Part of a small language model's weights: width 192, vocabulary 1792.
Each number is 500 + 50 x the weight over its row's rms, rounded and kept within 0 to 999. Layers, rows and columns count from 0. Numbers have three digits each. The size before them is the row's rms in percent of the matrix's.

# layer 7 MLP down (transposed), 384x192, rms 0.147, rows 141-212, columns 128-191
103:441533481460537489507406446477519530566451494429534472482435458578523546441514482523531519496474495531538554532510522396457474471514494514456507415521624421507509466401453521539526479500523526
104:479589467417570539557450496494551508485516520511370563436536417543429488493541481520507548532462572466591530527473445531564491594484503571514544496633495589550442482506505401469469462485555468
109:442556525523626519478474439523536499383502574496481658496494416523540561474573424519529458548535475481478494470498494545535478451501608489462472464500519484527471551467470537410507581492497445
102:442458551496512528638479557480490582509570494505538435546512494572442482465479493448449545507482472491508542478467515447445474461525455387594553428502643424537477507498475478490487583486475534
100:525519534459444490513432368492379517577548481504552511451435436484592419568456457548576511475523522505524443511476459505459477513594434433547478576551434389486491494500543490495554524554466500
097:485461529508594497475484478504371458560491544524487463444364475488528416502483554554497477548608453465523506461614519526525466490501565486500568496546457532616528508443541599479493514460493436
097:519468503553535521425473448518636439481380581542555508469429523435598486503440516482566482554529550411457500570518506400468581533481498561576595518513481515472528502472465503424482489449528453
102:530505470529503511525518549546523500556440481518494448470516472563380508446521558518546470494515571467490497641489501504448552466487466537506501559496488437471527567452458371483435539460436571
111:421548499520423523562513488595529485456503497514520531614489517455457543385522492506523498517556530421449483553516499558510486486499543528601531530512475497478431590432421458492412508465523422
099:514476452522518541539543463548467604434510481515468521493559486498464491526530518526436471567510469478591504484536509436595539477462411505530430429599491524564530541513598572449576467579481492
101:409576521463438493415423460456497366620522576471423549431525525486437576508461444546451467378513468578503497420500549575518557551458473521528500486452494453513534570526446472566558502456507535
106:543467561464524458412465516535639502494523453560494414506497496563470411589455546475631502485475457496497516503542482516519485508467471480464520512507506514552532575453482520417432436585594493
100:462537523444479530574449450502526449488492416470482495507492410577528561423471486591424561452442493398558506511527413535460476529455485501498491483527565462534563492497534527505537543471463531
101:563540365548531481556480501481468504557501545468577486449419447513476554520505502528487458497581458503566468381512422501534541572624515444371481506420571585455531478520452475554508538621387532
095:621429424567557544484484496522513537539430509467534490448593520507526509580570519522408447554459501504446388506492430482477491532554453456509452481466465482529516530463516413546563554482547512
106:538532500544521483456402529511463444445441483465509488515519566484485497489448511446473472465547456460480350563632468518529603507601532543438466559402421543506453502457448500444496531431465462
097:459480495498538469521598476463584504509574497490491528579574577505530432447542441558435431460510507485456440476488376530467542510481469561517532481582533504505451568427477489554473460494581373
099:529474517555504481366469554472460517419644582549525475501522375478447511442557449494498458422550512626548556520432502491528487492507462492432490558564503522436529573541645527481488486564484501
103:477520419417566496471470474462491459539570523447565548499509500486486390494499440555473501516456558568464439509510562487453520556488414407465458559573416466484460511573494437499444514521484474
099:481525494572546455577512529467397581465512573418587528547467476473487544419521476567499515525514573470527403514471519584553478417521501440546520554555362485631581482533502517451548487538502406
101:562514504474531475507531536426597505493530536504516563520481503454512476528494546502543459466534417545480474438557538503570506479454411453472467414615544445458526583563432554518530565608368469
104:493530552481502513457455513451614576563576497475449466437559549574513465597505550489438474525422461504597453404505449489518517531565425523540558516436429573502606439523486505516565517462512509
095:484552480450495449411567486357542434539550446441593446538499539541526505481470484476522540429551529480453401458561467511510539505438502536432538517557457582492470588542547461518496489426469488
100:411533519530581500512542490469447491550398518495440494441477439556466449559541488544448532536358569512527502512474532474443474517470478426362362519545519422447498617449475556476511463484517515
106:477530360523426536496433475352524479468487509449372504509548502468459553452508443433636450470510497450535479425437504458484549462587458524449423471560422499478455634536475463487546511460518547
103:439443531456479480508531487550518561519528488470449555497485522464503503529443469471509437338598457475433560514484503554502489535519472521563537542443483546524514529492520470585552489482580533
103:411524453594515525591512479628488638508541522535499515486462558542489429514499461528531493477536512513552558551406604507500454459442457471472507494534450505559577469462435470451525484505455447
102:494499566431466434433547460570490538375524457600464400592475456425461477556521495472486599509529492544486472508549492480497340528525491456578551479567560499485501611482568514503470481508607438
093:417489439546556499448513525388506531519546532521508478479583485470519542484375519544513429544506569482423518440492413510409558433508503512526469521557451412469467477573476407496486471580540575
105:583556440486564422577502564478502542608479462459568514537479504450535502510514462461498477482483418518359408422498548409481379572489501534480533456445487544566597474489467486512516556441590519
101:474654474507481576554479498551425446510545492534487486472528438640492427452472592457496543482509575473498529474439552470445565514560531472572496441501577521522466517466487456563504543412440489
094:452526651465564585502555464545477482524446560518537437495596459453474472582475498439454560541519444463512551575500453455485527575464555414511432563475557532496454408383473447425541509382522474
100:490496468552476478481543505486412535463601487513461479480492489550468515513525465519494494497505464520489512472407479471469437411483470502496511478396560516511491477479483524433536419606584499
100:477483587516493476512475428437523531462620486503488550476535570591523418552532581441459502472480352510484535579522567466514540438501575486552505538507492485510505492490473517455514523453483568
097:449508472554565475525509462415511576415557467482537472622529544583576551453486544485453459518521526507472554518451497467534459422389477544439474533438528477481468492492482443495496465438519544
102:538578431491522430458494461521483528475590366494438523530491515484440487525527473505502525562592524517476502605568577439505530558487492418498466417462523522571469414472515511481494504415374522
102:497556541442542459452525568501431507466544572518494476545437564446521567446468569551555453460509536529476553460515502429461500483377480487567545449381467559492533491453517464426538537565485427
106:552429564531626474497497532485574533479487498443501535488486553567539526566562558470432553463502467508595429444442520479486463419526517464459536511471517493545454524484514505513589489484487448
095:472540436540515559414516525548476542504507479390423461687515558601518465499528534512459531526461494447445515522607530504566454509514460413519523446534447434525592477531463483574503520531499517
096:542500413474516420555471529527542552573443526496527517546555404592566508484458459521615532577496555443516456417494476557584481572456526454449404466517400548500610441470555595490568530532556421
100:493522593510403541560538489469497533485477506454410527513490580455452493564475499400440469491402465505502466571446477467475503428464431531497515386472531475522503493530497447530598553502423482
106:572475541499550453532493485506372414514499448501523501527549520468522581517477475568533503504481488459506487546537513459532471504531555531457450559470567459450429576509481460510491535477470587
098:480509583452555512493491569556570512524521526525483514434554478377474468507495391585399457513546534485512557510457532490540493557580533507558526501482460499531577424482475516537511478503464529
099:559537406489512564472518470515543422441511497457526528492510479517526488554469558404454470525522521501497432564607512425504389509494490524464489482581503484461565395628501512450458525586376513
087:456499552500544541568464563504503546660515578536575461400442484537411555456412515513511467387457571591526503450445471529536492479495463465409586504490491448557447534468439534544515523488462459
098:465556527453472454478438582513519490470482534541490563556479565447418501485484424539552585538456516440473571584547464474564541567629523472509515487481434572530566459535417454511407458407447602
097:484464470512520533524448586560551456486531563472492531505517491544553504459629568488508572476511455478488508549472548502556492537418505474424547333632480543574432489502598526456476468545495444
103:520440474547512504447475495467483603377519520478572466478501513553441516504544534510522449617454482548433472520489455450465557504499608541556477456447466545414504515559478623555480538536536535
099:393480548519474592504435539560568427558503470534418490514571485515537541522407513624570523395462531490594528450604610544536383522443507511475539585480479458506524519551560460484534542478447464
102:552482485425493481611516474532529421447493425488378525515465491460482563497511459549500399481592554517561509485543546549511433577494571501520460532449466470515520573595491550636496476570479543
095:516504548425564506531564440533556478524441542493487504572562425458507502538474517402522541528482481487630530508455512594489514482529538387508492486609449494627444586439439497571517559503506486
103:489541551593511527553501529493494472531423447475537576549351541502472410429554460518458558533529510529536518579620448514540452531513562505508586512504490595523568535582487457529527488489589476
094:472568569538474525468581555502521548576548541472599457503509524466467443378514489451495435465402445456563473493508473543465546525524505464513491499492551603579443480497437387550537389566443501
100:513528479477485574530422478456463471640454498468444520473526519452554530542394482533476586446441529429537634532466581605532633546349457468457507552516493554523496485484530418492377566469571545
104:492505426494478524504515503508486577515447501544501468512458489441393563550491444496466502514530469467527482515484572491445520621388529592447420493518401450471522555492426512425474601445515557
098:574519542487459525518515497483442539520503583522470500442520459623529475495434539524498555452530515598551591496443480591509495483464449496503503476611533391440464495520441586557406501483541548
088:547482568483537538445526553482441487552449473409507469531569556492500436555510524553480462451568490370516502484517557464541427578502460485492477533441525473532511459562546454549561532442518390
105:548495560525610545577452528506520519585520468493551524360504482470527437454437514538543460523523522483550456507513472376460475528429485494555437455520508485444576456464490517545497499623564548
099:511553471515478466440518540552525409549456417487485406527556565505561422545460527441474507491484445512508503421555436506568464480491526492462407513502536461552532551512455396581494474500511560
109:506609472536553479461419450430423584482505502446553498520435600600512539536510496509449519583390513521491407583417537488490451499583437536486513496483514540504524474510420498432488547512570483
095:491407503531486575499516489604548443564469486509517504372502586479509405499450432465411501473513445535520502435542549533527503577495566602469550448417427540481499432574584565615427478461461409
108:471576426464386565472515489418405518513576497523465476508592553460573478503492426563620542380547490505528467531458493464444428473498477489549458523415470442492540548486487523526497470509464497
093:557525528493487568572421513550455444509436476453473488574461489458521415503468482497456430499441526561480465505550459518511532473474440539596486566489471593518462532438657347573453510575541440
092:476530488545517502541514492426575535539510413440593528501593582439481503521474499461429479563494389536475480466495587533568543535525549483484477549545455570535522491504453381432385532611536479
088:507375506553607509500515561479494497445566451581555499487414452502481476490386517537547480499609494418515534462512515426521544512418420481497399533548507456463566511621516561551454479521468388
109:552539440552496504423549522455482469492539501518570488532484530532594496566549472567467436477467443419516534506549527433518503495508448353450491534476426573498512569536491489566498450485523452
098:509495419491567529523543430508554523412466513504482533500500513548381526558538518473429512461442437519488450518464599507533465503633463485530510531477505549434557562506525430488572442458520574
102:443465519622476412484512563440452423453469538485551410571553517490478420569485519556473481513434415521505483447508540504527441524473403544485469559466548496487534436439588435574558482559586542
095:540617419489568562443376468478471490583501576539518567573511475493533447484606480488396584578409444469446529538574422518499518441464571488499471571582485582550536476563429440485443531463509527
109:526479506455555502575437466400433402541498538516455527468564500511492572386503686580504501521479573494469480478517510471463471509451547461536574531473509516446542475493484552501472532531543452
104:534537368525484457518500491434487482382398545462513514610469506568502466517536458447408447478530449497528481484505522540464606526524446486413505502525598549527505488408543523540435569613431420
104:569470468478561465498410525549467586608482447512518475461538500419495507559455467576554485390512454543464655481581477518465478557488496509458471513449397425518410500510529536476426440503495476
# layer 7 MLP gate, 384x192, rms 0.225, rows 142-212, columns 128-191
105:413474517519534519459443553465448491535514427488459521452548432420593500547601576472401464559560442458592524543493523540514539431581507451568452527516457474430515441502545521475493485500495544
105:443486483500523462472409514541561539485408415474489529541447483540443461507602526516442452604491447494522545459511530541482399451451496441475427424500568468362508618471532538524508516465486568
093:478410506455496447489494518377539503458530542508513394642497461501487526577498489455516620535555547456538500409447498555569484322582476554443540461529590425478528538488461459515500473513531471
098:591475489528581461473471491501472434472513502421406476509490543507521519485468519594473482501552433383437524519472540462521523622537500497502489512564516452500505525546488518506415499443585471
098:463446544562575518550553448536562520553565424524479514526453393475439386464527420502519513488554500488527414511506424500501602409444478421512487483456551500605561496458494591554534387498532433
103:408500431468493437461555565532549469479564548467525554521539506456415500452491503502360606444464447469509485524546418474426428400521448432522603492506490533445498522543507475525497615596458503
092:566466470533464531460445495495481429490474470394522413381424492499510487532455546472508424557480403526385450419495558555448475506518514522507492483483431548439557510536565569575405450477509500
110:480466472512518438582528576494476466487453488510514583606415406564429451546565506489433491507494488460523486472588436503541485527542423506555557490509535416524428567485539560552539377524414466
100:514505510521510524524405487476469592422442437520499541495408463559519526516549464422444587434541514581561511481439548579461416453639511496468614558569479422476599595529498557531484488427450542
107:542456462546519427476468562470451567475436443480482524511417532395515431548621450556484494534528460619468497496533465454507458532517590576504506460520446514414512479492502488536463442542536546
105:570471491581517430466506527633612522448506502571407483542588426514428423589540520531498520433495551435533501471398548475467477516553458501497476588550469494508431533515494490467420448508522511
095:560491554555486482530547563468495510481507531545586490542579567507494549511525481501543483472430573569538437477554579520519558529500443436537517490544536531470476513551419540447464535498499494
095:446454536400529581549589518502553531476499454547456411446447532520430530476556457594458494475483507619481527572530505535548481453480438579530572471517471485515477527461447562493508524497565517
089:479507524553451609563527543535563520447541551483521518522497480471517491478585518507546380478492495549486489469595457453369478549532541515599546535481470423506463487410540464496471477510524499
109:405473533498495513486515492474500530478398472458550432437419558523499474549568477422469469382515545463526524512531433508533444513468475437434512527552553470471475559599610440518503431560465513
094:492483564467489449436532546547492540558479467544549531484605513358489558477472504583412439628516450549575411493515554555475504514472493551590432537581465502513497470431459567484484533503528421
098:564452452518435501485454535484527447515577546453457489566493525482601561522523528586462551557489473493509502439556540463565500441494493528457471521591440518442494422435439519661549547467506393
105:512572500469502586550515478538599497398429495568383468437488548557492443467504573438472526554487504420480482455440442505447482463375563532563492504417516516440560480578434487475587525484526464
104:527462473509617491499480525510495480487530474470459485449458446542495396543495501481497552540547548530510464432524473541393529477591556534513520504461492495437526521488513446408466569567513490
101:540519571500527538456467496474471404518573504524471422491547466510431418525520373588600521566480524441544561557407507547502496496430437450595501504460527466500505619553513470572440503477555528
098:613503447516451475560506499459577478523503553470432570490493524462533496498540423465455478523534476453458536440494538478453499562571514493638578478491463587461480504549440497419521549582453505
093:445564487480423548504470559378514475452493481357420558413522445453463508467454511502494475433509438393502608469407530551500475570497439405546593498501485547486544462477552463600391579547490497
096:474432510482520472578485485498477520575572560501465508578552452521514449563519486474481462532568592574472553500567452489652448564543548456521484477479414493555460555479490489537526418542492466
112:449400486487511522548561501534479449504606502528503471483469480498522486538508518501457485444535518554478496551508530536517402530444500563599554450473498493548544424468516498530524540510426451
106:386553492456399566458469408554560475489583448523438583470482484526531413508481578561460503516523477506435503449502473543559494537445423457521558518462535450456596535453430539523515511575469568
097:407473556468555546527561453572489457472508491529500410473460532613537546554451512565449493485471529496524553555479505527477499454509528448433540567467448460487579539514554546520437485542480501
110:489578501518561624459548454533488502484461597455543620538485545373430512509507429471531508548536423551533477546555428492483514598487545486476573473427517453450539478517478534410487560472483553
093:485434491421501604461467440554519527438439482458473414534474479471476504672525530488432527500551507612573561539492499434555487503532571553387467605471490444412506429451520505595557455437466507
108:450471440598448493464558549473590426460549475546476493561463539482507492483586532546484519613550518507488478502520449497502438357448396471473462487542512461410462555479401535494459500538489461
101:499535524527548622501511370530493534471561369524494489451490470589431539452535519498362612508509472412546468455500492595577496493405442489532545414490542460513521538609547501508582549553405506
093:421514538497477457464494483438489524525522425543506466490568486434491531478479491481410553556447502602541508454545418457460527519385483416425631490469370510532460483479504445537522426482457529
107:480484516431544513491443550452559514447510529492499429459587476502559450543502494514527427513493533536515545490404572549441436453570453525443574585476535457391441541430595491460546507466494479
101:556493507601453483490502472494600472524458433447560393515475489553487446543555453496436488544512514507435477599481579574512522510526506466548507499486498447371455458521451538473442475484439499
096:506523422539507509478521575451462508512503502397482579506567560542507503462472513522504510551544467396505556411393496437467447421574497435488376524569424500460455496507460554423519447481513476
103:525430498544451443495522568433594385535490606574552520516553505574499483486524503577488558485511491449421476463530545493513493490508496475528558507628582534482464490434563441497535442439479517
097:458523547431487533488445589520518460421550451481437578444451523546471494500458543480492590461512559458532485501557567452501445463508499537606545475428486488450413566547473553500458587536381428
104:565533486451489428423461523478518469511558464488490481516422472569629567470605513511377468521507540484557442501480548502462435441445519546563467415457426465524470541546547428487544418530522542
096:545420496470558511516477560539401502465555434497431554444500486534440410436509491560457489435486488485539428511549574546535565469590529473520477538501457495543510556466594484518542506463500472
097:498542493543525465501676473471447506469459557545526517537526533474375438484502536503440594477545512495453508508425406463519579521464572588502541510487469553476605558446546555491487562562473538
099:482501527574497555476574487501473525503556511657450540381513595489461522475448468541473603540552516556548553458411343509523584493500459556508558507454515444576606569499525510554523604509462474
103:482550495471524504509527464505520540425549489549525451553496484494476503477509513552411518549485431423586487463530413527486520426559496553551574544539372449532575483399539513505450545543518503
101:516539433421539463447574471510502342497510455643493506573442491543526481533551551542505530574415427484508480568417532465555586436477501497562471483488510525509514542490523474441541357475495458
095:488605513519551520550556496528407439458469464533480496500485563449531473490641528370519468505551578488470519435414447486511511511464534580426546443407465484572476492525434506575475460398471630
079:542517486480511540511488526554538467496562446454514471466514455488422454535504491464477525497457392502535479590539456421493507605481457471491516437431413508536563491452567475517557559511500523
104:545431520544548501477520459546450498465503468471444427462489579587538429583504401473445445567536555538557490508515546545570559482579459487523467510461465485527503500480429557480560437501572469
092:463537479495453467489428484582502512543464537556596554482559584496501465539458450532488528524488430491516453496526450449551497394540538553439419585535497525466550536521360522443542531534487434
102:354499594413475474487547488444523506486456532405573456478534560501475501502500476445510625457517461558452525498493496537520497585481474477530568491546423551524498481578550564495427459417507478
107:505578388537554514547502476482532522517490547499475554468387478519507585499464456493528589546468483431510386591510481554575426466538552460480543604558511475462494581489540514508553482452466496
102:513581390452500603570473519502503503478469585565410452500534479449488494527511490553501456409459568526560450641532564486486506560533472485524500458530434495506433445491515490587498526397476485
093:559476532562531487566391442486440478551443550418527461463476437480480447495566428474523493484497513432424472600559527512557468467492501543452463496504529491466596484474422498529638438393493466
095:521472436524440500500523576424486497472537526453418528480471468419380490654541500488488567571551552480466446541595584484460447536531514412564513535374571413434480523459588436499485543456430476
092:449574432557478574384492436548533481455524488504496472528440571481457549403526515463481435433501454534522472546521568523506561497496589586506505454562459488423524510413478414450578572463500536
099:558542464476607469453575446435513500451523547574502472502473489532473430542523537535427496500580498503396507491558479510494502445480493489463596461554480539400472491550508524359511493547449520
099:513491510478407514434458516502490501498622570599400476588439531527445542566503558549437494470450494440603519536450483443468574507502515533451537515521432500419442541637464499540508455497392532
104:530498447361494464456433581525597429500445564531541596484461547562407511429479489559495539553428514538498469591456484423466604450460578523524490463479500495527483516466483484536559482547467492
099:487442499442534545465557510443484537438585531434546421496482446436557397565538540555511486508462523512558489468543469497596435493425507453526494497453486495492605511467498479549522509524477550
099:478445545490565464541486489402563391467537556619429519641538452507502532538502487539538462520603516502427474551525521425525529522549512462561622404514585524562535496553570503515548460507456405
089:539493455550531567508548414493487529507473516431481492468473525406400527492469466439454482460577502504516477475442467556567537473544515485494578543492445622509477479476472626512470548568488575
111:430486474457453472527496412498570449501555464508534518518515480540495497558439437571520536510509522479535527513492474425499494417461446427537480455480516491581612493518452499538531516536429514
096:433522523439476436532508449436575543452502531524457426530440467508511522651520488477530522494525524611524538541523345423475533549521464547423473552476503511539490443511478512411514397523487488
105:509459496441517506568554492532577533455430582531468409438466532400588397487579464518530448530523527419544489557619476488537460427506479466540507572515559418443504477535493571549392510479514567
100:511498493514545533501549484467524459526527459617451519526444453583502511463569514487553498548449534471514436487443469474426393448476549568514491509516385521442470475433443428479575402481548578
098:506464485541500421476547516608520464469485525478536565422546493477501532416542553454518494555665429552444568468586497515554546504493536595574527544563449528518487512441494412500424456523510521
093:613516521504483499546611488435500442488578551528512498557530440496499457413562430470489490534520513508554430535414493439565539505495434477459550546511497583467491427498403605409490518463518560
105:528476471463443515372451485519490503450531477511455489481477447535466499562594415476414557630469470586490525431573482474484538567502436521507463531444496463502437480619568500585480535502512395
101:451411494421473537479494496531583388511505466512437406590527527482464386510540588551572492512472615477462538532509489467512441522565389500530482480550475536589517523491521504502459511502426421
099:472526622514579561602531447418499489440491446504504491406552608476509471495479561526446478521474612408430477507519524519557605420504451534431560504541529583617496514600515478542531482491450546
095:398533469545503564447393477508520533507625596576396506497520505566423494472500491561562622557533523471516539494487503543483501567463521613565571497464456485525525467594447407538556462526506509
110:459536474461502587496558440496474468542547560474461577569468465497557590466569595596477449480482487544536423546513462494419552549464534465539586488384488497432483519539461492522552429458473545
106:382480455585443537491512489432546552483515492534467531489529468394499507502525496552509536426509452557538451494454425541556455520497553568540512406498587476567496565440414516381596542503399492
103:478528545451537566465418526455505496473452440539495498478446487542409431537370475538573498427525438513558389481465510456470551487479461557486533485480549482470469506555547501515526470479462497
# layer 7 MLP up, 384x192, rms 0.221, rows 142-212, columns 128-191
100:495585569362451480482370492484550439481444474471493445534441500556517577474461545560433438530396409450433527546513386590452635498482554529433489473480491528516500571525513513469522537564492497
110:459514481399378583570517584470584487548437486516505538552474420453403556469509512495460571584481566491488484484465392521520462505518463463394490431473453526529439473515562587465479503532459518
100:483438455504461586464517542556470487611415507530577442495456386372480493528512561482555509514529524592501505522473521505527466527492541437511461408488560539484583495491533544556529483532522505
103:562624538456415548531595418480464582492567479484457482558408469489474533540546417517589463481474428555609502411504556533501468422530466533477533519508448428423382466518532472580574554532414529
103:464436539529585456529488446463516574503517442528546570452473426500494434425530480595579534514522548494531434547588442439597540551402493458491399462524532480584505493510509574497576443577522503
095:456486430462528460499511452497518446512550409541516531504578548461500475484499504494432572509494544508487450546482477469511568402444462479655584459475513557456489510521596478600439449609539456
089:458514546498550497527578546534478521532563450560526605542483420511353513389458518523481507506605504401534542561537573468461495535485510489484531546472595469486507578493419443467497593529439478
125:604575544617417608459484512429548508506512525452474513465583439412597453442536524496561459503485437502566586520439581445513462538483423401496477500504391568500473563480583545464504551483497554
097:485465378608532525519524566523524471572512579433527550482574471462531504519549574496527465459491534548477419521537510494577444463517542523482569478462594513543540514408541499500473447461497451
100:521480532550432496532501363550554461497524549403504551479605525613452531544446511394420497429476505497465445560525483531482537473574463483501579530476532517462558549500515510532535549483501508
106:504452522465619442524420467495507460392508516546505544483537494510432460438510559502588484554521511440509427500363451488528450510520544573531522499474514543513515543485392434484417427500493503
096:461412495564468463492518584503435424547453429432431544561538466477559558512395530499415554490524428412476567496606479545482425454393550436513457448532551555477486476474552487558476511486500550
102:561400469522475508579448519435537511447484549468484499482455518529541480487387485471416571518535537387485464496493466473521455560579598393500473460513550520565507507499477534601510483536446552
094:582542507555631518403453447454482503519468512510513556505509511464499443531507536362496522539545469478502507457401575568449395487519521486437584441493449513375474543580513527507437570516546509
110:465415463519543436521520483594479464454462571505456447408575603469485524565476432488483635573512403491466467458483478491430491512403520572538515526516442511535496419497510458510482551466522436
093:568495507435446352527410515493467491583543540527486411505503457465429567472523499604540503513494484467541516449447498449435552441464442391568546525444478494487521563551491495485386607603511456
099:503424488631576496593513488441495501495409511441479404463492524509509444492456483451486465389463568491511535475480474555491445504489419434489499528483508507541441475493500510494429453531501563
102:561561573533489540514523528515505402540526452409597523467529440467510500523546470462488451487510463455554454496509580486495448486465356442448431554500501494498488545504531433435497473507487482
102:491584469453388457373537462533418558514515493537448523398558556497587475578499560554528423491502502520493550465528496490527502478464511467525450454434549515478515476540479421585449390486491534
100:458501527506458518540528517430454485422498528436445542449436534496484594454537612419546489527518565590441464490518473536506610463479490445505374496452495486488528446501466576473644486561397523
100:510458556631513538441437537566468466399536529444492447479475376524454479574467478485484498545482597471569563580511461492520533506482400421538493558549502548476540493566594590512532448476397547
091:549532529482470542467472557571577552477469654469536469572502454479447594530656422473479502476460462608512356485442566425484549428505470433361457419410583519471456408513527483593473462514452470
097:520471479435482485476452525550473466506501521505503472485442608457516458478418531469419486464561467612482477509439526472543467466502510656452581552455492444402446476523619482508547527484487498
109:502557503533550487530531483561535560549520499481520527487455567546520381499483489488436487514526554642446474481562427461414504429431424565493511513487441563514474367418547495521611402604520481
100:448453537460518452483403502531395474570507528495588503496492412480503504416499521500478536529485497464421484511392478473505510455545476429529497434538525506588535503534573557429593541419530444
098:429460479467512538535480488501490486485591526522475490551545549476518578530477504601500492537501418519524503465438491500475569514486506477420523592565436507471594426504485502474564483493477552
104:510590648398453522535572511489490466533418507431425403496405485427483523502494469470570518496584572498557463514549469460537544500546480506527526445473557543535560511487476539497455484544480602
099:536472430467549453637493464562491471490505546495497545547554515411597518543517506497399452559580473533497491433546489476554429513529498509410501514492506436497515540487428601460560470473521537
106:640513441587531565466468481466489567495491482466532491438514551545498521495476449471506525572464434487548490449433535585524446634478522391487420485478510541530466525572441533513563494440520473
109:497518477553558512582512433426523488447630525583455531407539473465494506396508542524452512503602477535411530486555488482585508496490493563357543495460491517480488453580391460588551649449398470
089:568535558476503550463580541527490466534533408466541413510410517528515538380575514562475480569491401576440492479480428437524436500488441489462454537532538448542444468388526441535574522547421517
096:458389409554453520433499602388586429547511527522497549558458540416492543468535488493479548437437478455595511420596616555492525548546510462548425469553430585608571503544520458533495513518539524
101:419447559429526509506504462558514477418453478517491434501408427560513480587428449542463515554500600398604492498456485573569507547479513532486516527483582494479513539586473515494484432534434432
105:553567454571469434526491531469437492434520576540539562382465499514431529394504527591515530553510433510491525520562504485575562468620516505501430498623479432454555549503434501407558512470502612
101:446575481544495488492520553492476507499539401441418517541521578550543582525526549484579538450338455428523479567463458534520517461460444449459448434605479524521517575537471524451433470514501472
100:461526456447591486553572538492515427471577455525442478531498563455465519514521485490411539446570610494436462463518494539572546414581431522561484438485459542468454462481549496443536519489500471
107:358536400584531504424572497524511518555524437560502461496431626464580522564563457447427490491553502579521467440581553591553480478454464455506491457491437529433479509579499430518626450517468551
100:528603452511449441506548388528485480487474559603501520506536516527426471488487463503516640551566456500438470548535591527528514527497489358475409487552535533458504481386486476414551515477490534
097:550534449497482572555361494468497535520475417436510611529569474468541480522429510470576493516526443414465446495475507495565451471500486443514412462397605532557562402503519458496507457477553486
100:517456450411488513462525523446490555442562508415542622520500526573444560574471539432439579551486462564533541572550516441464418489465467569539492487519493437447506479595443534609553488560448495
105:447490588549495550446528574465378494530431531485559535475398516518460458447459480505532492544537490507534591424466500409520486498471537406564506458525500487481467532532486513559594438550396499
098:447533502546549489470484493471543497554561552508500534395539461405514434497456406517448485514515556457535477463576501439485525515542506351543502479557479486504484499434453485466484479515431464
096:398460457556434486548474386441475446518517544462582437563590436541417567501479442617470499495488481531456456564551559507429505510468486498527583496486470473384527571492520458498528499455530515
082:481457489526535465505494572431477520536423581512465522574477429561509508501461485589484507468507569497432488505426516554481481447503565502430597520539536444389542475464486575533459468495521462
096:506545474499522540511527389499515542498487490533457405488554532449500474516473566466464557513466468581418445531505511569453657422523457509485511481444440517547481476540567524353537554551589480
095:480435443539539544452451469445495498409546536640428534532501499469491557493540565528508505532446530542501436429526501574443549514423475600458443522534498460482484513502480515508469431541553560
104:439507496509446380468457572506432417512490449532482597588569519534455538476473571532459518503507446522521517524477518579452560592430497494497467543448462459485500446540474492448525439539476563
097:466557508458534623406537556518482481456404487542532523471509511462477516544517493500542500511513461577460515552426476455502610393445449470535488536478591464473580467602495385565418546525518420
114:392509514508549529481582523483451450620571411393500525457553506545378534520508459541580582487475449535491555505580535527424474480525549501371539547451537488419501468530521500403475479472610479
101:590402468474518486564472526545539578463486538407495447457449487458427516445453516531518498501487526557489541518494532455429547524489543519530542525467503474543497480536577541362497529554578593
097:506522402562451517474387528546484522491470559443494473476515512462531474469574497381464561518491538494483491407531508536518457468459463442579479446617559541508494454506464463549506511439560434
100:591542444540519399467457522505534475483632537533468493516501524463487482590465456399492530619555484521498560436453513464470561462487463487448525497413429478502395590540412461464510589480468496
103:564511442523463626398509521549535472523492477502515503475444510508506520583476410453482501565482539554422555476478460423511531580504554605526501589520513513506501530567533490400576476567411574
100:396518442475525496498472398456557483559473481606457484563507476446498437507539506556429520550530482484501444450409462420489514529543517512510508492517454508521595521581454470489494525467447552
098:493534492527588466395563521484573513465513503508491515566514515493405530475525446461443525456436568525495475580571474553408567564459530463615424488495533498500550544562528467493566412641600533
105:603531509453526461526551476532550393509446450579496506538421448526390503346585473443495496495465490446483452574538589520394582459547498476562526476516483553613576508465429507486484464387671469
104:480495521485512598455452561455477428428403454523433492495517446451491519503557504534543504477446620487584416422556539396525523454471426428583558470431580471495406493489529520491503499529416558
098:532487521593455498570508480515455510521494510511475426458572552454543593510444508458470466367500434466579481460608461467482552460560557533494502565529501525471521432449477523462450571478494604
110:529595454528542465493542498400511583454444424511490585540480510576574552439563538604505368482552498536517483484530428468451505608472591482502419443566522521448455444514416516452520384550549492
095:479539450513562486536486510327539453491517429555458480469568487467445426515540430500546547449494560431579459534516432600568588510511464523468446601540549513574505439479439459494466498521482563
101:494504499453465514521481482475407545458522472501518533530574517403534451476478490513474460539523414544482419543506471465428492497483415458494418491465451409644541448538486499520452426536487521
093:532614562505505469490510513497466554461502434505481555529491529579550574497458428486523375548469498514570434499450481507540519513499452564469516445470469490549551391385501583479472507532458586
107:547480426514613472466500571499548530517561470424527533438555514509447508536514480460475529574501491446539515544472616527498542466506463513416467519510478558560527523438561459485455544517548485
092:447444482459591414506474569577535532511503428422603582444423445491514485544572486623503478574541552579460486512416466384507519490553564574438461526452518414486495509476463520590540546429459562
100:475597455496542477584512527528527537493482467542563451527454465497523515534472390541470512412496486590543388571446518499434438512438496482596548492576459438459471520598548513530477526469519592
103:487501532519509417407471571542616536505483520454499510458490499481425483468521501523506483527500508557544486391440528416358540437445490412498484463524417437405426497509498407574528453529437500
105:391410519592453501524546453443501521482531509583424470528457493517467336573465584613460550522445481545484532486529538546449510374465415550432507601526477481415466539500517501565487440550497489
096:517491539470408476457499439562448562531523425533504539523498488562420442447509512407498544439540421584532472540559529530448553493575475454469497640481579500565590461517511527418439487478495493
105:452558582576581547514567518532552536419546403435499483420511525583521467539548547460494544471490530595452453540450473517499509576466562525465520546456417510453538442497505397520515521488474563
103:540505461532516481511458413509478460489556465364515577496440488561555630489512513578478508597544425487554553443425421476441607468443474499429434543457494488481516564542436427411551518479498448
103:477634512587457458514487472443467508493599538482520520512589496425466509410527454551530474486497416473462483484472501576520498466529378452555416542520467460496428572470436473577489516473484519